config.yaml
activation: "swiglu"
positions: "rope"
rope_base: 10000.0
attn_scale: 0.177
bias: "none"
tie_embeddings: false
parallel_block: false
init: "uniform"
init_std_o: 0.0
optimizer: "soap_variant"
beta1: 0.95
beta2: 0.95
decay_shape: "linear"
batch_tokens: [131072, 262144, 393216]
seq_len: 1024
Each number is 500 + 25 x the weight over its row's rms, rounded and kept within 0 to 999. Layers, rows and columns count from 0. Numbers have three digits each. The size before them is the row's rms in percent of the matrix's.

# layer 6 MLP gate, 1024x512, rms 0.0711, rows 287-323, columns 0-127
114:474465494499521485523497489487472498502539495505515496523503477494504537451483479462520486501519516480524537539510513510534483488495491499490513472487502509514512512516443478513483482467510471511488514517467539542504478479511495511504489494517484533496493487499508524527476495492499500496525525505490477485456519525473498474487497476493490552563577494497532448500528476479520465492467
110:482499477519504493446559476474472487523488502470463479497523500497516532480501442502505522464490534504531493488555534501486483481474485486483505519531501507517502500511525514514543441537525509468484496524505507521491522521497489486507487537501503515542491532490506481528498526520479527508481461483513482456477529499491501513492512481475489463479484509474509465509476514525498515534513
114:539515498532527490517506473460486506500494509486475499501484512510493484480466507494516490492529505509487510476525514505546490518497429505469478526529511456523503499531551488502480506511532528470465475505469451491524495487505480471493505523475476504509502524499496504476531517509519505456539517497486491518505458507478490487505490481488551494483441498516505504526522521501491485515487
108:490464499472511466466493484502512490508497520479530524504510544508460437509488540468473503503476492511491484508502492491545520506460479513436519489495491492467475512545492511522476526478454552481516520514505499486500514479496512533497482516480501461513522456499500506493434526526435454512512506491477539488489477458491501496510468533486531487539519531520504491493496499483518492516514
102:466489509444495500465532505486468513496464480508491453525481474511480480569478543524488503477490506536523480495518447504488489525489518500493533550553504514520498514490437557526462504504525517519462496523513545467489526482478461488458508508531516493485525468496481486504510516548476508505513517478488523475482512505524485502465502469488474463502463511530481534493458520451510508480479
106:504509498488498543536498474510516526515461531474515487512552501496429576513510515470469481460517473485483492474495538484494530499532468503475476482544496498498507523515461490541481467476537500504477496485473481540485431512478504517481513458464483522464488489475476482488525481471498521465503511523503474480504443489493496498523472488501495518495491500545512504495486521463466495485516
119:548470508461532461508478516530519475488509493486517489479495517504482501483512454511486470494503483513558532452507510512547493522514476506469499498497482492508496494516484506478491468547531509490498563460492484510526506488503533469497536467448450509535465530493500462507518515523531473498474463470532480497542526516478489525512445490478532495520480519463479500526445500512513507513494
103:514535535476470493463514496514525497529530531552495518505476541532490491479514512479487532506521520494506502476488501476521517581486509450506496529537506510502425457531473500484446482497525495485532468552505509468494521437494531513474483512530448473527497476510497505490512477462477454499499412500467480497505460522497493512542520517477553481482479497494499528470535479492502524522479
103:514517492534482485491479487501489468518486509464486479523472517514531548510486500513467553451532582524484527497490500481558496507516507502533510475551477499481476490486475479489500506500492491502486531491470529509541548499520527494511529505496525482483479520542496510510479482519480541485498489486463488452474468466479515506520491488505536445546430464491496526538491492527518510468532
072:511482509490488498473471537482461489480494512497502495501553509509548487511470472512494492518479496519492493523501534519516453534487469513525527492481461490509519464495516508475502474488478478494514541487534476479501532487469478524480530517505528521510478516451464516544494522486481470528467513534525530568486518486506555549475494526508502524505509526527471477486504505491471511514481
110:489485500511544506547534493525479503504490486500442556483509512508495514547488467466504523500526510513524508504451501491521527494462489459519477494513470488548506500460516466494476516499467536459485521536478556518500518511460527507503496485508472472516513533473499514499547498490501509482506518477503480509499539451448524484496513494502490490523531518519496467525457502513513512503479
111:533485505502538508499523489506537487457448518517507502515562470456517504509484510471487470494527438518514516483542503514512514517480496480496519497538466531470454483526473466517517519482512453495510458516472470489468496508482525506515486489532517484486529509473492480498494502479467487511530450501508501541493469504490504514476509490489500491509503465501521483512463452511490475514519
070:507509547502520507483548533505520488470510529477570511516541516505487542508455494515531492496537514526551408516489461482519463516515491452465527502510504470525480484507511523504505492535493503524532508506506513498511489515521505517497539488507505540459509520487517503496470501478511511487466502536497541495495525540502455520508509459511522507511519497475501497489526496573488490500538
061:493477487512528509485503482512512522475506493510478450481534491476509512485519524518515487494500519503525521514432520484509468541495487474541542497525451490502492510503538486485498499458518520499534495553509494499492493495451483482489466519523490498493526484492506498481530498476535474547504486527535513481496451505546524512510441506498447470459478486439504503476567501482456475504539
065:460474467477502503516491470461514494465478519481493491501503532492490485545502496481497497444473489480493513487441441521473515493533480465460505499511506507488519467489464489445502530537480505517475452517505532463510530454481501496507508502523543460498514477543509492501502479478494487513467447540502552512467517480507508451485496502560532514502472478494460526486489482514507517493478
107:484491504464482473501444518479505499501493467491498506489538492485516456484460497498453461497509503519514507567528561490539529466505489543514486487470517536504508517448490494527497508497521469511534485526518481508545465527478483505519477497468492457515492532520514493492498528492523495547510453474479466520520469490471482503493476472508458480487488498500522530483466488482501527515470
103:503547476501511502516509499509467452481508564533524464479459530507525444446502468507486516536516474497476529489538503522466475518516455493486483495491488514487491476508512532518495481478507506473455488462545467487501501504528506438515446500519471508479479521497496495514449540512470455478513515505495463520520523456491503527502517524459521452505468480510507464520520475513511501521497
078:496497482526494523534504504512475530507476531532478481499536497491500504585537484503502464507496552501528487486497488477520481499497536490505529490483491497499491505478527513534539496507487497462527470514473538468493530480470513508499497492534463461460522482534510516512505473469489529477514479506486494456472510438522543505488524445516498544474515495490542465494493545502533508501479
112:511483502476525503537465493501488482478496512514516505510484538464474501501465498510533477484524479454515526475499512479474504504508530481478500491495468489511502490529536486518473541500463472515475491469478486496459507471531550482514474491527493489534521520512522538492470480457526479469495486478481497529477479535524551503474487523499526470509526502531504492533502504493461496514494
097:472526459449487521527487495511517536482480569460509485522492558477509581486500498495519449459470514475496482484553510489484523482527512525491491499541467497476525509502485481499543503514493461510473498487490512496517479542483505501484519461485484470484500524481546472455483478445504532515466493512506486489541533521519466544490495465526484503552489480501477501508449465537483506540500
107:479512502500497510476500444455485506535483513482517487505502504509504460504506518547479489496525474546460521484485569488508516522461488484453506526494508501443493556514485475502493515499471493519505498507489504479505518508501474505509427482459517474488498468457464517548447540520489506448531505495508486500511520505536528479519493511510501507529530467565503474465499446511529528501466
094:508486504533482515525541519480557516542493474509489517516510544520460522493474514492506501485523457500468506441499499530501553502477493498509495481516519515504520428501525534521503495486510503452512494490511486459471440533514511477526508489520482512473512494494511482483534504506508475507500490456524470492514495503481491476467490493499546494509488557527463477526501479498451457478501
108:497495502512496497512521508522480540460503519483541524552514513464475467514499491457513561500501495493485522493521506504488492489524472493484516474462481465495499472502480474516520472500518452517500539514555502436519523488439474501525488492498487499533476458459490513473520547454500470490518477503502489535509508483497469527470506483483527567499523479483511481576483505498483506488466
106:483491501497492480467508514547536472486516518511453503547471528471518556513503487498498510491479512480505511518525514524485460522516493473484464506514457469527510492530483490532506477500491457503510529511542478479487523474470466487515519501511546518452508486514486457490522504536499475507498507443488516462523525447491543518495494503493491521525499497443515509507477497490496531466501
108:489521498519495452507484517495489537505485459466536500477489506490494493529450474557496480489513497568451518466507490511485494482536483511488518460531520509531488516479498463514493539483471524525497457568490529460483486501529480486498483518507465519476500465485527517502514473539464500499510482524503478479513517474477467518510517547517461488495504490473481443461477535511510489499452
111:480484459481552457543502501507481480495505483448516554513530531493486509507500466499499500537526500493528462500499534494509479473500495496493492490479502534494510512498513485508512529514522504456530531458514503529478476500474486498506496522453491479483488458505484479558507534443495526478499500558476532505524520499484506493519516467526482534507551548498483495533496493479485522476520
073:522487475476522534561478509468491485501524473490514504474487482517509549515533504490520531463505466429519533525507540512494488486471479496514503510496522486530489521505476506487496484485516512534511539540500467472541479500493479484511488472479548492463481502492483517473427461480515497519497471515520523518519493480495509517522492504516495486453474493542514521513438507554497519467499
105:487521464473521521509452492489508470526526500496506478512481505494429486470474482531477526500521528497494484513550501509524495500489511552464537487522516490527485501465508540485475494481523528496488511477520470524526478503411525529489493486531503491511555540493432480518513502480526526533523514505458492456481482479498481475488556526517489471502490479486559460527525499510496526460529
115:467524529504542511496505508521528502552479480497468517448495450521523502461514502547489459471505499513454467482501523519472500507506461492451499479490519493492475478553527500494509532520518514463543542494530538501489501487518566492532475483530529436480511498521495520475452552524514471504523490501537479512492474495470490480467509505483546472483484522494497504483559497514524481490534
101:511461528521521516520491476519455516517519476487513479496501474491463473506487526539533454454507475499537487464507522496498522511501488508501551521518503526511472509509476509492544495498478524512500436488489493511469467458486499479503458461501478489501514494466495492512484530499522474474510467500511526483479542496501515471498493485488506484499477530490457517478501492510474497507494
095:509492476548513467470507493491495515508495521546549483464501521558502475498518541485497499510496491462494490478488512504536526481490483477493524504526445493446474461478489509532448464485497484470485512478482490502516505474489492478491520506499539517510493472458490534482461487533508485537518518496519490474512452501485518480471470458530495461486486487522478505501491492538508515441475
096:530524518498477535542463497486498500481502500497500476552512529488536528469471554500489491496467521519483481519480504491510497476486489543493494502499461491487495515520545492527481512489530517499521500478523543561495509525470515507504486488520508485496511470441490483486472488518483535549461472495474460515513490445488514528514475492510520532460486477496528513468487523490535483484456
102:469486472512501525496474502454519514503502482506519489484460523524499497462460495477512491527527495498466489502521499463522453497554454448517532476471497508528483482529487494480527457483475481490514507527470465515537570442514485474470509461467511495460457508483467514490493514493476488478547542497502525516526477484462515513494508533488524473511498505481495505497515525495492493519505
077:515483505541483479507556520488513488492490521440533481505533467501516483467489505488538535504500535499492490543479490511500489533535510509506479509505496562538468551482495449517467529511503507506534470471516482503502499487510491503486491478490503521473521499472462497524449562522443463457485507483492530496497484514487519485490527484548513510524449468522504486523515528478521521484535
110:507474522520525484477503449515516510510436532500543539476529447465521489475497476523511496537480499524487478496484518462487492537470449519477491493531507524491547447517512517467476473491511523488492487500508505481485508539516498487463517510463495519494513485514517529526467515504486506514566539510473550509496506479534486538485499523522472486481484452492512490533538511480538503558514
101:476496488509549528458510515521491448489502525489482501455484511474491530505532534547520518534499488521513534492508511512531501510475500475495479538487465529477472498496524484483522456484477560515516465498471487521517532528462488469528504473475496517502567499499548460470479497497548519505501520483509534475551480489489493489457514555483444553566518498460516467520524461484475495507453
105:519533478523468561524516491473494461492436476518476487508464500516532513505505487504497499532535515448489490483549513484497532461486495508479493468525490459475482517506498495517526467493483511507498525476458460531515475528470499564477497532493509503475486531513505518526474526475514505529528472504497494503452548514517520504530511516505490495506527517480510501507519543524518464503501
# layer 6 MLP up, 1024x512, rms 0.0779, rows 287-322, columns 0-127
114:467468522493526522522512504497473541529501533496542499507519489511491530513481521496469500474495510490463511523495505511521484500534497508498482527484492470504502542474504496519493517503508476500528530559486516509505487467517555485534504467527475525503486517525467507532521484503533473527503491512548515498510508518471543484477484525498458513504532452501507487528520452558498479479479
099:529495525525543509498512481488496503512533480484503489543463510500485522477534470523561500501476535536522481472509515500515511562510484512461477510484502450472480495519518482499518556548520484492460476506461507493526507482550469481511510483488497494529471497517516492486457519492435547519495483476494486486493563489521493478528514483528502531464475523516491493543468512482506532500486
110:522486540462564482468444525520534521498551535537511476497524514499471489514511476499566474526460551461481505514483458523498482453483529527518509497497492496469489487483484474510538468488517487523458534493506490460514531494520497482493482504514489497499502490496474526507513502464520500523528506466522482487503510488480504451472487467488502511510508524522517544475520484504518501479494
106:507507511467562443482499467526516507475509480505522487540514549514476466503529496494524498493491499518492503495537461486527496524479471460498465503497515469509482465499549512457479523492530516490537455453481505505504502537517510467522503512569505487477514517488502494478482516476527480520469515542519489431523490499485490513481511518491508492522535485551512539471543513508480497492477
110:501494465533504493510479545539510515482532498555519552478549535486549493460483474450492506487501479545464457481491535503517465513495471491510501459469495467502546513474531502455506483494514482476498514521466483531490488482493498473514506494468503523552487474473515512470529476509529528511461470514473537531485498493460482490476488530497520521452468508489484488538536487533515500543518
105:508477502525490462504502495504452498540476512552467434518478535505504476485530529498486505518519507491479492509447504489500444471527487525495489516513531525486514502518518504491475541464542474514555505457492491494514494531481540509517505489511504504487518503516524488468509504474486510491514502463471476526467515484484472470550517519502482473480480500535495461481519478516488532519512
118:533505521506496496522489487479521450485501497523518508486467483508487528490508546495473515499497479484504528514492524478524463531461512516503484496494521531498521544487502500446518493544469509525493502465490489479557487530488513504498536471490523450510492486536488473495519522480533489472511462461483468470529525497479511490514503454539538487476467471466462476492446510478457484517542
115:515490489491487489490458506520497464531539509475519494531568455483471496490469491518501485504459518555496527488511527475495498468502524518517483444512478539476498529478488493515495518480485484451484499529473512508477485489532525482515504463513528520482492477495508435505555523502451530504498482479498447462517522497511561507475451478496526431505450485520511516527545466460498507479443
110:469506520501472507434477487491506529502521486516526514492494471459484490454452483469512439493484491451468520526457487515508516472470469492495535506471474498466466501483456470502527509439469484510473500504476454503450510459470470494480486483471476483530486515512493482481473485521461438480481468473522508480496459515506511482465466483509444486461498464487500504523498497456518464557464
075:496483477460505462457510505503525462481521536445530530493534487507510522506509511517511484480497439523536505506508514498485481499482495553482468500522502479503534503496485473560489482476475520482455479440498490512472488508435501501551478493539515538495506499515494466510459477537499515485494487590538502495548499525512474519458514496492460535540552488492527489519511523508478498518489
110:494468503518496465529461486508513496479491496511493558519516494498509509501457480507518468552520483515510500499495472501504539515500482499512505502527466493499519473449494505457492507463503503452493458485510516476502535487528484522463536467519500531488528499502523467513493493470520519490482502491507521475485506492483501528501524463528538488473532525532537527502479558445532493500506
105:474506525471527495522497544504494496486510532509487493526513503521488480464465462465464480494487492479500491557465491505496518552476498549459541463435531562518535485501507526486531516456514488497455506517488501496497506515519498457508505517498478511483450477500502485512457526493495480488475454480533487485523505480494463500478448464515495478507484510515532483513452535493500491521551
073:515483508488471490440492527495484499452468470508505503532457502504539515538477548498482523528532490465472516513491466539520491515496524547476539458487506465460522486534520457464495503494514491517511501512473526493496491516482488530575474492506485502518477528508475489505533461517473486491513521483489481484509504482485480502503528488477518498488463468518477480487497488505525506492500
071:501483486487492460524511501521515468472523479505541504516507473493502514518513474536495498516506461475483496515469465467471517521502455490459459478472492533494538479460488492499508495536507511502490487472495510524464474504504477486501497491527500483465483500530515440515465492463509523496497474512490506488459528454524496526534491467535495499501517487541536485516540461515532492475519
071:437536499507459454505514474493502542490508514513538507499468528550495522517454486466474484490465434557534511506492477514538522519507462458447518488490501501482514469505493486482526511448537477501520517521467563517479487505506492495473525508498512474474549518517475535543507490461515506514462505473445520467464513500513533544531496507471476528483462483534467469482468540524510485498496
104:514514519453527499508540464500489501516509509472494512506496520497483543492541521498519510555499456485495505485512479502501481498505519501523538462493489500513499498486542462505508494513470501482518491506511503523484539487548536510478535515524520512504501497462488514475452493495489503491508518505505508526436500527487501486510528534477534500564501508470449482512528491466502480514535
099:514491483533481506457474509533503476451497507535469497503474505494540458483511465496524512512498505552500496458517508508473501485508544506505528502505518502533517493546521479502501419499513434534475481522524469530491480478516510498501484501483470508499445482484475510482510515471498486501475506471463478572506462487517542508479540512463445505525507465531527482512522472545514505492467
089:514491465521489500504513454472545481520477521515501501515520491487509529537497508535488474467499499527438557487535493479545493500525528469524547518527492540489528478458479484491512499496493507486507475467503519476527494539508529510463524482520444495524511482453473499513497496498526521522475483497525557497462543543531502535511531497473496476492495491493505501468480486498505522481568
114:508520511540532489492553503480507468494506420494522473474530508506506509526502489480487502488500555508478476489522477501486509518509529513528458520505503486516493524485492466491488534512535538470516519468530523521534480536468441505510512497510534483449466468510513495469477500484505500520476532506504466480509504508489458529523501477490537524478460506516499510496531454522506504509507
095:480511518507429470567481490498495496478510565454526511539493541490474479546506490489479447521513519491474499478531492465509524463520552521505471498491486486515509499523525470496512477498535509528519538453469511531470530499479494531491492493536467484503487496506523504438506484491502567518511478456558492530539511489493478509500497528511489489471490503502530457493464502459490510523492
099:493459471513462530505478483525507518512431480490546495536501516462547476488477532550511511470474487480535513518516535561478510499510544486490496480495471475467469519516459506488485516471501535518500517511486523452478480499487542495535456474494500492528513456467465506519450532500535499469515518447475502511537483503480532460506518504484499486523519524469536540501474497444467512503516
097:489481514475506490481470514502508474502515499522478445474474512448512490491538539508500474486477504536513470549503461532466452514505495547504515487517490489494516558492500472531484494486527475530489477521504479506537536463498466499452503468477526494549492506501490469510474473526486489473496514515462548523497489504492516508545529540467484479507485498469447493461532463468522521489453
104:540472507513524491456523519510511511506510518541529491447510527488501495518491496479503492515492475550519537498506515549502528490552477538487511545526500543503449493474491506491517481464527508511531481496498526470465492539501483503524500492502502428519462520480523525548494542510480520490543443480497521529535507468501493496473469505505478513501496534495492495456478510545519492478531
103:529507514503493499512530508531519509527499512448504502490452522483503486479541499542503525497492469474504546516525494501520465512494520519509482492523484540507521497501531495492533513493509480509530463553487463495492520531525487505482496479498499507504456450561526528443542489482513503477477477524463459456520522517520497486481514474470575549508510501482509497504501521529542474536459
101:485497560459499542486507477545532481494508503505508495503510513528472482517535498482547508524445532487447496509455499530501504488475492498538491507501548469482498471459489475529503510497467503500483494479507484457482543517552474458492503510469470476492500439500493496536516449516516535494468513468459495504502476500453502494492436487511477487483490473475522500486533521484528473470470
102:514479487491529523508425488534498458466460501519498453465478412467505488507582542513488504518491505482507521486528525482471497498485498518522465495491542501501460528457500503504524529505496453523524544478507504521522517538509508499513524526496465466492460469512510471466516516555549492506524524456518493483486480520572491462505492498519522465485484453506473483533512507496545462540486
079:531459503475490455479519489488494534521515474451535525525507506478511454555496469530529473514456483501479474458483530503537519543475514507489518513467495522476513529489486483535568490554485515497524532473511495512484488510547529464464476499512541489510486526533501454502517500491500493501494572465495528497487486453531493498521516550491538496500476527490514503492504559523506486536512
111:463460506503503489498458502484553457518502456526506454494486492527454519489517502501450526509502495494470489500518458533506484489504490484488488445526519511534506530465505487480512524521493502506489468528507498526556471486490519472538515483538453490497504517514490524470513517453470518516516500470508508461496472483478502509485522491499490471473498491523500444533514436513514483450526
114:521491509472493531440511536475485485496519448508515508492486447468485509469485513527526484481515523465564486477493546428471518478542535530485501490480513493418523466519528517465525498527538541486484497493533527535516496475516502550496514530482477493507421532501469545509488485491517523497514515508535490528454492507531486496490509508485493492538473520474509495470513525493507502487496
096:486503521538533489501545488534490480470480496502514493526528495494548497494517504505481528491546520559568467549506476496479495529509480486508502542493528549493525512493476494449488523493485517489481494482530467502484452528524517471520467508480468488513469508493446529522479480523520496453525515524494506524490505489491502475541537533488484481463492498491506476461497506493503491501507
098:526508453476489517494476468557476525510497469505482518476526503506485483515519501508496474516513495549505500490506456495480521512509524493497506491446540470550497465513521493418533554511499477526469510530535475504495520462472480466528519481509505499444507488504483514463519528521529469469463489521535522472501552520502484472507490505474490500479516488512510464507508530514524484519486
105:464481475505511492451521501513466496466489509516472508508471446494437448498491517505471483496469481504499516482498553465458497474472517523504491500461488492512522510517496498541492475493500477477498461507446525490515521516491482478434504476450546473481534450521488537484470459530447500520497498465512475472517499537494463477457490463493515500524516479478477542533511526499524504517486
099:502470448521519521446465494526522518486518488500510533544452495553504488469472469457487498535507488473485503548520506474486489517485459515483499484474524543493488487504488562549531460482485458501522529498452539512494538473488488480510505485534475523566473488525467485503486521491507499498508555541474490459530517512437532464521485525533536466497516448477492529485465481529459507496525
087:542531527491535497522512494531499480509510510494517523473545505463437480510494501513463437517519512508508500519503487489514514476528483535473545543525526489491469502549485493454531515467483513503491531493501496513483535503478495512470515488534490541495504513498498480491520534476494498497478504498512530461477528551486494507513521499513500541462470546525491479493493472459485487496440
105:481493546483492483494487512449535489499478521519520492510465508489466523499543502513495450518511521550520477495526529525479535515473506529498530530541485560516511488507458485460523507531495497495533488529530484497509474472482514489518519507494497503488496506536465469528560494499499507502524494506569542506512534486480512483469482504509482476474495513529490490534551501500499501518506
097:524488485535524497487477499523485477493534518496554481465482503505529544507546505478464537508497505481482501523500512506499518477505510480483465550452505492495472528466483511506507492546456526482488524497453453519542534489502490503517530514463494534475554497542522504464491511547528480458519527452516528502506445434487490492514471510484506513534496538514544481509521462515540519530487
# layer 6 MLP down (transposed), 1024x512, rms 0.0737, rows 287-322, columns 0-127
106:532493438494492514509498519517497548498506527512506492521515458499529478479527492466528485513499541467462494488509498495488481447515507501502515509478483462528529537531459499487490514465453479475530520533510493462520481493475485531505554494506536479467503504514520470504504480514487511463498513528489510540535534512504518514444515495537488502512540496527526526476480524487516499507477
106:481522457550523515527503508492486482531487462469492500543491535551462459545508458465499524519504485526502504502529487483503537517484472511513494484548488493515509498544494538479535575495518493513472481522457500477501498505551478461528513473487497485481495498516473463519510499525463518522504534491465488499523479468526525459485490509507484509488496509520500489521481520523494539528481
105:478535488484479488482535553523516515508500470541481511507479524503473519510476494552505494531440538496501529512531509475512495468460506494520532481513516540510532524455475503541506522451507514519463533526517541478493498498536514464488510502502505488501500489526501507506520495484496475524513498466499512533501534517515471490491532481466511481490514527490480525561481470503495496466466
103:521525467509492461504514513529487520543481517528479537507502477483500485486526464496486456499485525526502512514474518473556473469496474495465526515508524466494512461544465498469488493482506511492534514540495529516477477511528517489479486496488464461491514501467516488521490490515465465509491505488501512453492469480489512545521501529465497545549536527496498507509527471487521489517517
101:527511535511547506496463509541489489498529482503502488530530463541512512540492494512502491480522487526491537518517525478518483487531512498487476476464471491471510502509421456505519502498533497478472539445489523504505503540481527528505463480499471508484511527545480514467508534546515510538510455511445507510499480485484502514474545527494538541537524518486497503535509509538492501487523
103:500522506471511493545523508503528478476510480460480512492520507479498488496499484502542487485516514519502511531469495513490449504502503520499519496490530484527505523475487506535523498550487495461532452509479520509522496504560489542514470503505478534488507482543501493509495539472522504471504494507456491484514491490497466515533504514502509543514444511494483539532488498528489378471494
106:475507494509515516439521506494512516468502501499511479489506466458504518495485503500480471511459497543477515521518519522490487496501535499523468453498496508479487537489477499445516495506495519507474496484529509535444520457512529535477475476508490455471486469521533489483499474478515519482545525503520478513559502519463494472485490473493486455481536468498470541489483472453500494480533
110:503502502481513432505515519496509447545507493474480501528506505512467515497498552514522492497481537530474457500459483515479486477478477513505466466498488517491569526454519515450435488502517511472508519520517496519451482499513505493519528448484511504492517478494521523518475495515500556520515489525525498511517504544533522500484502460494513483503501494528468480525510492483484509511553
103:481492495505493523486499475467514500517508538518501487566513489520502480526506477569473462503475467511455515470491495537501506473478487477492514504514518481467490539459550489519465517486490448516481512512462521450484472513555516455485488525503521508522475500515523449513525507505452451476509489478458477481495507496494568530479497517532468499495552498513519499536507508506478524509486
067:506526491548512485454515507526515472506484477510502484522557502520488499457496486523479519484519528527503492503511527492496454500490509526493498518467468492500464463494506555463471526475493536526540500501538499482502515523495523516487541523480505491465527523516536515530480508472467529504492488495491474564499535475501551500529513521502523508499479474475462556489430529488475468490477
107:522492489514527517509476517517461503464497504555472480471529500523508475484491444507476521461532503470537520496476468447500527500474475506510519510517513489480493501472481553498514494477493537505487487528440518468515485508496481524478527495484440508508515495499510508482494516483498482512482513453499484466475531493464487538511529508504527478508530521469513514493445511507479562494496
110:516479492465463498548531501504486545541514470505501526478500504486513495523494508516498521488503512529518523475480501529471444475544510523493523484472486512471526443497502503492505457525515507490478477500520481481514474497518522472522452534500496486479510492482494537514485516542495511478499520487479507492546493492535487491496465522492525515502482495495509495536476490511539509511480
066:525517525491501497561453492506486476515523500496525483500470501484491477472515463500527507452466472510481509493539474486510502429502505541490495477498496548495529520455513493519468525486499487482512539516514452493482499506452454475477487511502504478501489520521482487515483548503473449451524493503486490527484484452489515545534491557548427484522484518484511520522506515486519435522502
057:493471473470483507461520525487507514545482502512502483519498540495535526499480496542472503495471471505526503505542514528511519524472504505509526511494532546467483491509515510514518520502466518515480515533483529461510533511513496496539476503516521502547520478465473533511492463424492469479523506478512470500552493496507498515472497527519529508469523517468486511494448513487492546483528
055:485527521476519512507506528478507453480457503535492496481463496467476489487472479479516491504489504447500455521490513516506490481488501492526494506514500505506513558533472536520457455485516493481497492520526509465443501493515488500514501496513533515531443477491521482509470533488511530517516474492552506545519461513481514502499455468552469484535497531511475483529531494452473523502476
111:522560493498521497485485534556507476466470474534529501503502516508494480455513471539541480456472464482517509492474511519510507483497505549501506477479507479487488477494476516528481512453521497511493482497497496480486503515527490515505463506493484515502514477509489490461463526475485499501515523509499478505478473575514522516495475491514509483462549481502465498512481538427485512465514
105:530511535515493526511548510482515487477528526507480494496475552499531536488527514554512476495526488507508548472487476479538487507493487411498458500473514486521505535500489477503550518481500464530491544534498507513495548463508491490506512498485531490490484537492501513514478499506512530529486517497504502528500490487520495500465501507494500510453483492534479547518519534509507503488491
097:500525502481506479527509474508508456454550482489479454535505496474473516508522499537444485484493537492492469524479496474490506491489477506493482470496515521532507473533499438518497485537522505485514490505494530504462507505521501506483469462500490515506493497510521528471506526518464457451503497535476494509481420457450467462507506465511477480491493498472491520529478487506490574498491
112:489562480493524469537511438455506536506446507526489440501508534525503514542520484506468433515500484487515512505523475497541482489521515522516479486493517497492444497471468519461475498558504523518514518485548520493555557534510476502512555511462482504514462512513516525488530512481486497481468516517495494492517507481449469511506431473495511495536494527493492466491518491502489489517540
093:510520479473491548561436500499499557475505500468469509501502499502515557490483500455504526479540491571539471505456502462485494503530504497502509522535509543527526509463498508505513462522548495536529495516474508533498539489524517505534498541510504491501505501492531512493469484501559522511525491485500523532538511496509458491474500497523534526512524517536524462490488481504521478508509
104:541496455545514499513453452485502513480532500534496503501507463503499515454482477497499491499514536520474493502506452490476513514481517495488505444490448494508487508475475532487503479488535539530546537531460504453476509509528502501516484506446437516484494530535472487495505526558508489466475504491492500477495524535504502487499497497450530551520527480519505473497474451519524495477510
093:494477471472519576478491520504491496516485523489502502488468488446495503498547463499507531530459512540499507511441537506492508575536556501474542527528497486514460490518500527462483475482484508542516492499492480477495501492502493481510525524508501451473498540506501516518468515517519545481471471522487519462460505510564522493510471488511505495463486481478516497494511534511532508510486
109:524548516501503475517495526499496474541495487521514470462513494475519504478507519498471489498485500541435530492502490506477504506495519468502530535556499537527509497546470533495482513521503442522561487503483536526513484521524453493511506485448541499519497533499498502503505480507476509494523476479473521528477512474446477530487516501504512482533478487552518467531490536521441484507493
105:490514512572518520521491512526467492497546493509504476498481499455482537503473462552467523516494450455515514502491516524451499477480492481486491506527466489481505494490480524512481475501523497483459480480527514514516528535453479489455501510530493468528527499517526507505535511505499525488511502491502525483472476476492520467479525518523488458523475494499528527527492506510524516535514
107:522480538495516507495486508514519518500527507474521473483495477497519495486510513466536564490470468522542486499531487508496533459526524498522503463535552483484546471497514492448516472484513477493482549457466509481520508502497548493534494509495540463550509478532498540515521491517517517488485516508522478487480499515461497499482484533477483434507472516496531508505524533528520415487459
106:464506485448562515513515472502530503492481500516541486492480516469481511551506485536500518538515481481523495516533525515509499496525478500502491455476497533504496533467538493493519400496515505558488527449504499526469506563484522537486502516519445533493501467536442514514562477473502485480496495487487538486488491506519529466516501498530553521537519548510496445521542500504491501502495
071:472484496493527494499469499498448499509545527511541543495476489437500459458554465445475484536523488478454503488510456505502498506497477509462492538522475544511506489474506450450470479503517494495545463448515475491488563540495516521474537501501492489481467496528485540414514542504474463516524526486556504482479496490491511482481489502519495496518490497515536470482522525536556528520512
109:478489532473515505513458476528494496513508497460521528531484497484458509515506501548496503481515489510508534497526519541493495488468473498508506490545517500470486493496520570467492540526535503479519455455524517516508480493515485514505487490518507510547475517505494457532443495503514482495512533457491531486480487470531511502526569494490508449486518511440455546499482472545464464508470
108:539531523480548572530509491491573501474508516550535502473493486476510530529505572521489448511517505487519543473507489455507489515532508525445499488491483474492549450501532498516496507508495544495488503532516542509487493489507485532510502437458485481476497483510474514506506537513521507487479529487517531488494485465473523489522509541502521499488479488485554503504463480519511540468502
104:546484507535507521507496484547492538511510480487499456482528483535501512527528481516506525445497475503496506495526492521484536488497493481496528506523495504484466493498464450478478513457494522510486492519512505481512468488477485487464465468511491493464505499496466493501497527485465467497495467507499491469487510552533507508519508502479476506513479521496474475532457486556488529527545
091:529510485500512506516480525529503497496537509465530523490477530558532480482519527536477530505404517509480508478511505525502501485529517482526486467544518457479507515464519490493471543458515492479444515521467513511477531481526478488512476504491456490557457506534473488481462519510503501501489494480508493460477494523533495502527517475543465483485551492510538476464532535494455431488508
097:497565522481562498504497489481512532489489477486486504532505507540525525500484528524507468495541525471492497519468520523475509499510510499466548478492500495526478513483502534473509517517520507485489518471531525482507502476510500533519481510513539540548526502497542493517512519464487520519492530552500498508508500506497490489507469485449551504501518471494516484488555502518528667467492
104:495515464492497486472508490487492507446496473494510533499483520493493440493520485506518506513551534541513544520470522509517472513513532477496526456503572534508516476506503497517531513433498502483502536509503511523479512511547468488487517504550491538512461534547472518553487467504457493525460479511518459475480494534520529532501479530493471494536507521492465515498512558497461515503497
082:478510490499493501494500473492500512474480497522516557528513483559475485523520507523517463510544454523517474505500540509493528513526482491516485512494511513462544490509507494549501490544484487462528508501501519460527480493492490510537498528504499468490472491493506510544558495503534548506492505504460460517493480457522514509470543468540492521519507506493487523536505497504459497510490
110:449464544483522480463533463466547511531526514536515481518493527481512494456529537535484461526491486485541440509499476526434533471472532490515487533459503519499480473509480507504497523518499486528509525514480539463507550512514490477519505494501550484499460530506521486490528527504501473493461497521576502502478511525482509516495450517467465480512500514551484488519528486497487463510489
098:485532522503474498508517491510482512512512497469470507463495509514534496510518486496493526510493550517472523536516519502480495510520450477524470530477552517514493499463485483475497475494472478508533508493508527555487516526477471522497520504504517558484520469485558488515488499505492488442510551513534485514556520559529462511515505500487494495560503547486468503531494502505477488526499